{"hidden_size": 160, "num_key_value_heads": 5, "vocab_size": 2048, "hidden_act": "gelu", "tie_word_embeddings": true, "init_std_o": 0.00544, "weight_decay": 0.033, "lr_head": 0.00553, "max_grad_norm": 0.5, "schedule": "wsd", "decay_fraction": 1.0, "decay_shape": "linear", "max_steps": 7300}
Each number is 50 + 10 x the weight over its row's rms, rounded and kept within 0 to 99. Layers, rows and columns count from 0. The size before them is the row's rms in percent of the matrix's.

# layer 5 MLP up, 640x160, rms 0.129, rows 149-169, columns 80-159
117:58 69 46 58 46 48 31 52 41 62 42 50 56 69 37 54 57 33 52 43 56 52 62 56 58 57 53 47 29 57 50 52 59 47 62 59 47 31 51 46 41 38 50 49 66 37 48 32 53 56 47 33 36 46 57 54 45 49 44 66 41 66 46 43 48 51 48 76 69 74 59 60 47 60 34 56 45 50 49 64
100:58 50 38 66 30 59 56 39 58 64 62 35 68 46 42 46 37 53 55 43 41 35 37 55 55 49 38 47 57 62 45 46 52 55 73 66 36 58 62 43 53 51 44 37 46 50 37 61 53 31 58 21 52 38 59 37 52 61 54 55 45 45 68 46 63 46 63 42 65 52 40 52 50 46 38 35 34 47 47 48
103:40 60 36 68 51 36 56 58 45 54 54 44 57 43 33 48 39 65 41 48 39 46 49 56 53 51 55 59 42 63 29 44 39 63 41 51 54 43 61 43 56 57 21 36 62 45 48 50 61 44 50 59 43 55 48 54 30 40 48 59 43 65 49 53 56 73 44 39 58 38 40 49 60 49 55 51 48 54 65 39
088:43 47 51 50 48 45 60 30 52 57 72 48 50 60 43 41 47 49 51 64 39 57 55 44 53 61 50 47 56 49 56 48 47 59 53 38 49 53 20 58 51 67 54 51 44 39 40 52 52 50 57 40 50 53 46 48 66 45 52 45 51 20 69 52 60 45 48 65 36 64 59 40 50 56 46 53 72 40 43 46
098:54 54 49 44 41 54 48 38 40 47 61 65 59 52 44 47 45 54 60 54 60 56 42 46 53 51 52 38 70 55 65 51 42 39 45 44 53 51 32 43 79 44 50 44 43 52 57 41 42 40 69 41 59 53 71 62 44 49 31 59 50 52 54 44 48 71 44 41 33 44 42 44 63 50 49 60 48 43 57 53
104:40 41 48 52 49 45 66 63 59 47 52 46 47 51 54 32 49 39 42 59 56 57 27 47 39 57 58 65 56 44 57 57 46 60 36 56 55 55 44 56 66 59 47 38 58 33 40 50 65 51 56 57 63 49 40 59 61 73 52 56 54 29 55 55 48 45 55 61 48 39 77 31 59 55 64 52 52 34 57 26
101:58 53 43 34 35 59 55 63 58 50 29 49 45 66 53 62 42 46 49 64 55 51 45 41 42 56 34 56 55 55 70 57 51 60 54 44 44 58 59 38 70 52 65 63 69 49 38 39 43 51 51 38 57 58 47 38 63 51 44 70 54 70 46 33 35 51 32 30 40 32 61 53 62 48 58 69 43 33 47 47
097:51 16 48 60 36 49 57 41 49 27 54 38 36 65 44 34 41 55 39 45 56 47 50 53 53 58 51 69 51 55 44 46 51 29 66 49 44 61 57 55 48 38 53 44 61 63 42 67 55 52 46 58 40 42 49 49 51 51 46 49 65 52 51 60 48 41 45 52 49 44 52 48 74 47 54 46 51 73 46 60
108:68 63 38 20 43 58 46 46 41 54 51 40 25 68 34 33 44 43 53 55 39 29 61 44 53 57 59 55 47 39 58 53 56 43 63 35 50 64 37 56 38 63 46 67 51 66 70 51 42 49 63 54 46 63 48 37 49 69 57 51 42 50 59 42 47 58 51 44 48 40 44 38 60 36 43 53 61 66 40 52
101:36 42 46 49 69 36 33 28 63 61 54 62 57 61 39 44 51 46 54 42 54 55 66 40 44 21 40 47 40 62 29 47 53 44 64 63 44 56 45 68 41 55 41 43 49 54 51 47 55 49 44 71 50 43 36 37 50 47 55 42 47 50 43 46 57 43 80 38 46 62 62 54 48 51 48 52 48 48 42 42
100:50 33 66 64 51 49 37 61 58 46 48 69 55 41 39 49 53 50 41 46 59 55 51 51 40 52 63 35 41 40 44 66 45 62 39 56 40 52 65 57 57 59 32 39 53 58 54 59 49 47 68 57 50 55 40 38 48 65 51 52 32 37 48 52 50 63 53 50 52 65 43 62 69 34 48 53 39 57 40 48
106:53 56 45 56 46 68 50 61 65 44 47 77 69 52 40 40 56 43 56 45 56 47 56 59 58 49 41 57 45 49 52 46 39 54 46 66 63 54 60 28 62 33 46 44 57 54 45 25 51 66 45 37 45 53 50 51 53 52 20 56 52 57 53 51 71 36 45 36 52 40 44 35 62 38 47 64 49 43 57 46
101:50 78 62 54 53 53 59 72 51 58 62 63 56 66 67 39 51 43 43 55 64 55 65 52 25 55 39 54 58 69 59 41 59 64 59 50 33 42 40 53 39 59 42 48 48 43 66 40 48 54 45 49 57 44 47 54 44 58 47 53 38 48 42 45 50 58 42 37 32 53 51 50 56 45 33 46 58 54 57 45
107:67 49 60 35 76 44 57 59 49 44 46 27 60 51 42 45 71 46 63 51 48 39 63 49 55 61 47 52 62 36 69 36 48 55 47 47 39 45 67 49 41 47 47 56 54 36 38 49 56 58 46 45 66 34 57 51 61 49 51 50 54 42 36 52 48 47 34 59 65 53 54 66 68 33 32 54 37 49 43 20
089:58 43 51 54 69 36 70 60 69 49 27 34 49 60 80 35 48 49 49 57 55 45 36 62 54 44 41 55 28 60 49 42 36 39 71 50 54 62 60 64 70 61 43 34 36 54 38 65 45 62 52 55 41 75 36 66 39 48 46 55 60 62 41 48 36 50 33 40 52 49 52 59 49 50 55 45 43 53 58 41
097:65 66 57 33 47 52 63 58 43 48 49 64 51 69 60 36 42 42 52 51 43 57 52 61 59 64 68 60 54 44 44 58 47 39 45 55 44 75 51 45 55 43 56 42 60 32 53 50 56 52 54 34 55 57 34 52 69 50 41 55 31 45 39 44 56 42 62 45 60 60 52 38 52 58 61 33 58 45 27 55
097:49 50 23 71 53 37 40 63 44 41 46 38 48 49 49 35 50 48 54 54 53 77 55 56 52 38 37 71 59 35 66 72 37 40 59 63 40 52 38 44 51 45 60 60 45 65 43 46 50 55 49 62 43 32 54 51 45 53 51 30 51 49 39 54 47 51 52 50 25 65 65 48 42 41 56 39 50 40 54 58
114:60 68 54 49 54 40 52 57 73 54 51 48 55 61 58 39 53 41 70 39 47 62 74 65 48 48 57 36 37 68 42 60 45 53 64 59 57 39 52 63 72 52 44 55 56 49 52 55 46 42 29 41 42 39 59 58 55 49 54 45 51 42 46 42 27 30 50 54 61 51 59 37 52 56 34 64 48 56 57 60
102:64 50 37 49 70 54 36 35 37 61 55 52 46 66 40 53 62 54 61 39 42 47 36 54 54 51 76 57 61 38 64 58 39 48 39 63 46 53 43 37 54 62 59 58 76 50 35 53 62 36 52 49 39 37 60 38 55 49 62 57 52 52 38 46 48 41 60 61 43 73 53 55 55 52 67 59 61 50 27 62
106:40 40 48 48 46 45 57 32 61 38 56 40 35 45 59 48 50 47 49 31 65 48 64 47 51 53 55 71 56 47 47 67 52 66 47 67 47 59 58 53 56 42 49 54 44 65 63 44 47 35 45 48 39 63 70 42 55 58 39 57 54 42 45 44 50 59 42 46 49 44 53 50 57 52 83 30 42 71 65 32
110:49 66 49 70 60 51 62 43 54 59 49 37 58 50 60 45 54 34 47 57 34 54 43 43 46 37 67 57 46 48 35 54 53 55 37 37 66 45 45 49 45 63 53 55 46 75 42 35 40 66 44 48 39 59 55 55 44 47 47 56 33 55 43 32 34 60 51 32 48 48 55 57 51 50 49 42 53 71 61 49
# layer 5 MLP down (transposed), 640x160, rms 0.125, rows 149-168, columns 80-159
112:64 61 58 65 63 48 43 42 55 46 42 51 58 48 52 59 44 34 41 56 57 38 42 67 69 56 61 52 62 60 47 44 44 47 58 40 36 42 45 45 51 52 57 55 27 39 43 59 33 73 28 50 46 47 36 29 62 45 81 48 59 66 57 54 56 64 61 62 44 32 48 49 57 56 54 46 56 58 54 49
096:46 50 71 54 47 52 53 55 57 64 72 52 61 72 68 41 50 64 52 57 36 37 50 65 39 46 64 48 49 50 46 75 41 51 65 54 55 61 50 58 58 55 37 59 38 70 59 45 64 58 51 57 81 45 55 61 52 58 55 52 50 45 54 74 42 52 52 68 64 45 54 49 65 51 41 36 47 46 47 44
103:52 35 66 55 64 54 35 36 55 65 72 52 48 46 38 45 55 62 40 46 54 54 47 58 54 57 61 54 51 49 59 62 69 56 45 54 43 58 69 63 51 42 52 37 49 47 39 53 41 49 43 31 52 66 59 56 44 49 44 40 70 51 47 52 51 52 52 50 37 42 55 46 49 62 41 30 46 55 46 60
093:57 43 45 50 41 61 53 51 40 45 50 67 54 19 56 42 54 38 51 39 55 44 62 54 39 39 53 61 56 50 46 35 52 54 72 46 51 53 35 58 54 45 56 49 58 43 55 53 44 38 48 49 51 56 59 45 59 52 61 43 64 66 57 58 40 44 44 41 47 43 49 46 69 55 64 54 36 58 72 46
097:45 54 54 58 72 36 38 56 50 56 59 40 36 48 54 56 73 47 55 55 57 68 65 50 47 57 37 46 53 47 57 68 59 40 35 54 64 53 54 66 33 47 46 56 50 39 59 37 59 35 43 41 40 35 38 59 42 48 81 35 59 63 39 41 40 53 53 55 43 53 52 44 56 56 32 39 53 54 51 56
111:53 48 62 47 48 52 32 63 58 57 47 43 59 58 50 59 33 52 44 55 47 59 33 50 48 50 34 51 62 43 45 55 45 50 59 79 57 40 58 55 43 45 37 62 50 50 49 55 38 34 61 55 38 47 49 43 55 57 39 57 63 60 58 60 32 48 62 46 45 43 52 46 51 46 39 47 68 44 56 51
106:47 36 52 34 40 62 32 60 53 56 45 57 65 38 39 49 64 58 42 70 49 43 53 44 40 51 44 63 53 49 38 50 64 51 73 45 25 26 42 41 56 47 47 55 39 51 60 47 44 46 49 51 48 47 68 67 42 61 59 47 40 47 53 42 39 39 59 41 65 41 56 58 37 62 51 36 57 27 51 45
106:60 53 52 39 54 62 58 53 53 33 59 30 46 56 53 41 66 41 38 47 49 51 43 66 72 44 37 55 45 49 57 27 57 64 41 54 31 47 44 48 54 50 52 58 55 50 37 52 64 65 52 57 35 26 40 50 56 43 57 38 42 52 55 56 43 36 28 44 46 54 51 52 60 61 29 43 53 43 71 53
106:45 52 61 33 50 65 60 68 33 38 47 54 33 42 49 50 38 37 48 54 60 64 45 53 43 64 62 64 59 37 70 70 48 51 35 41 49 52 40 52 65 33 60 54 51 59 61 41 65 54 67 29 44 62 51 40 53 64 51 32 48 49 66 53 59 41 62 56 47 40 48 63 49 72 44 52 53 51 43 39
102:49 65 40 56 52 49 49 68 63 52 48 46 44 40 57 38 43 34 20 48 66 49 56 51 56 51 48 52 49 39 45 56 31 59 61 57 53 56 27 59 42 54 54 46 59 61 67 56 52 49 40 64 29 48 64 46 51 66 70 61 63 44 56 51 36 46 43 52 46 44 49 53 48 67 50 58 36 33 52 73
101:44 39 54 57 35 44 64 49 61 51 56 61 52 54 51 52 55 45 55 50 36 51 53 54 59 51 32 59 39 58 70 48 42 68 45 56 38 52 53 45 48 47 50 43 41 45 49 51 40 57 48 41 25 62 63 54 54 41 56 49 37 59 37 38 38 47 47 70 45 52 63 50 63 56 41 38 65 57 54 64
103:59 46 61 44 57 43 54 58 46 39 36 40 50 48 58 46 44 45 48 40 70 41 23 39 47 49 65 68 46 41 56 33 46 65 56 52 54 45 49 60 51 44 53 63 21 52 72 63 49 28 53 54 44 38 39 67 57 42 47 56 52 53 42 54 40 50 41 61 39 51 40 55 47 46 44 42 58 37 48 45
098:41 46 30 38 52 45 44 61 45 48 41 28 56 43 54 53 52 48 67 66 64 54 66 51 38 52 28 43 59 48 50 62 36 33 55 47 49 52 54 54 56 50 39 57 47 53 36 47 68 44 56 62 40 47 59 59 57 66 49 47 53 66 40 55 61 64 62 44 64 52 28 33 28 62 46 30 48 42 33 50
098:47 61 42 45 38 72 61 50 75 63 55 51 71 54 53 55 54 49 57 47 54 33 50 37 53 45 48 46 45 31 47 59 42 65 49 50 48 36 64 56 50 49 50 55 46 68 52 47 35 50 44 37 72 34 54 33 38 41 59 44 55 49 47 57 54 76 45 65 41 63 61 54 43 49 43 51 67 60 68 58
096:47 41 48 45 48 47 20 48 43 44 40 48 44 28 49 46 35 53 58 43 41 77 50 66 45 40 46 35 71 61 36 51 55 69 43 52 43 35 48 45 37 53 47 67 51 53 52 43 56 47 59 34 50 61 52 62 55 49 59 49 60 45 63 57 70 42 74 52 57 47 51 63 36 50 57 49 58 39 60 55
097:58 48 51 46 54 52 41 48 58 52 54 43 60 40 40 39 50 70 55 46 55 43 31 58 43 34 43 39 41 42 60 52 54 50 45 51 66 63 57 60 68 53 54 52 47 61 57 45 37 63 60 46 37 61 52 59 38 48 33 26 61 47 63 50 55 48 39 65 57 58 50 56 62 61 26 53 45 48 75 28
095:53 62 48 67 49 63 53 51 49 56 55 57 60 49 67 33 74 42 33 39 45 55 34 58 59 50 58 42 43 34 54 40 53 43 60 39 45 62 58 41 52 63 48 41 63 63 67 39 56 31 39 54 50 47 61 66 50 34 51 43 52 43 55 70 51 60 46 63 48 54 49 56 46 63 43 40 43 31 35 46
095:52 49 44 43 38 28 53 58 57 35 45 51 56 59 38 43 46 49 54 50 43 66 51 41 37 46 35 54 42 69 40 53 39 44 43 51 39 51 53 54 42 63 60 40 61 52 47 50 41 44 54 46 07 65 64 30 59 64 50 52 51 51 44 63 46 30 55 52 83 32 46 47 45 49 42 56 57 48 47 50
100:53 38 54 52 44 53 58 76 48 46 46 57 56 52 50 49 59 42 43 59 53 56 41 76 48 61 52 63 32 44 48 50 51 49 47 45 60 72 48 46 58 44 41 50 47 56 36 51 39 40 54 68 59 53 34 69 51 50 49 36 44 55 26 49 29 49 68 60 43 51 55 34 32 47 58 46 54 53 35 40
102:49 49 53 67 51 41 51 59 37 55 65 45 27 71 53 36 52 50 65 44 59 63 42 48 44 58 33 41 43 69 53 45 44 49 55 48 29 35 46 57 46 56 42 46 35 43 41 34 44 44 43 59 38 69 48 62 47 55 59 56 73 41 57 53 46 62 46 40 53 21 29 53 58 39 58 50 56 52 57 77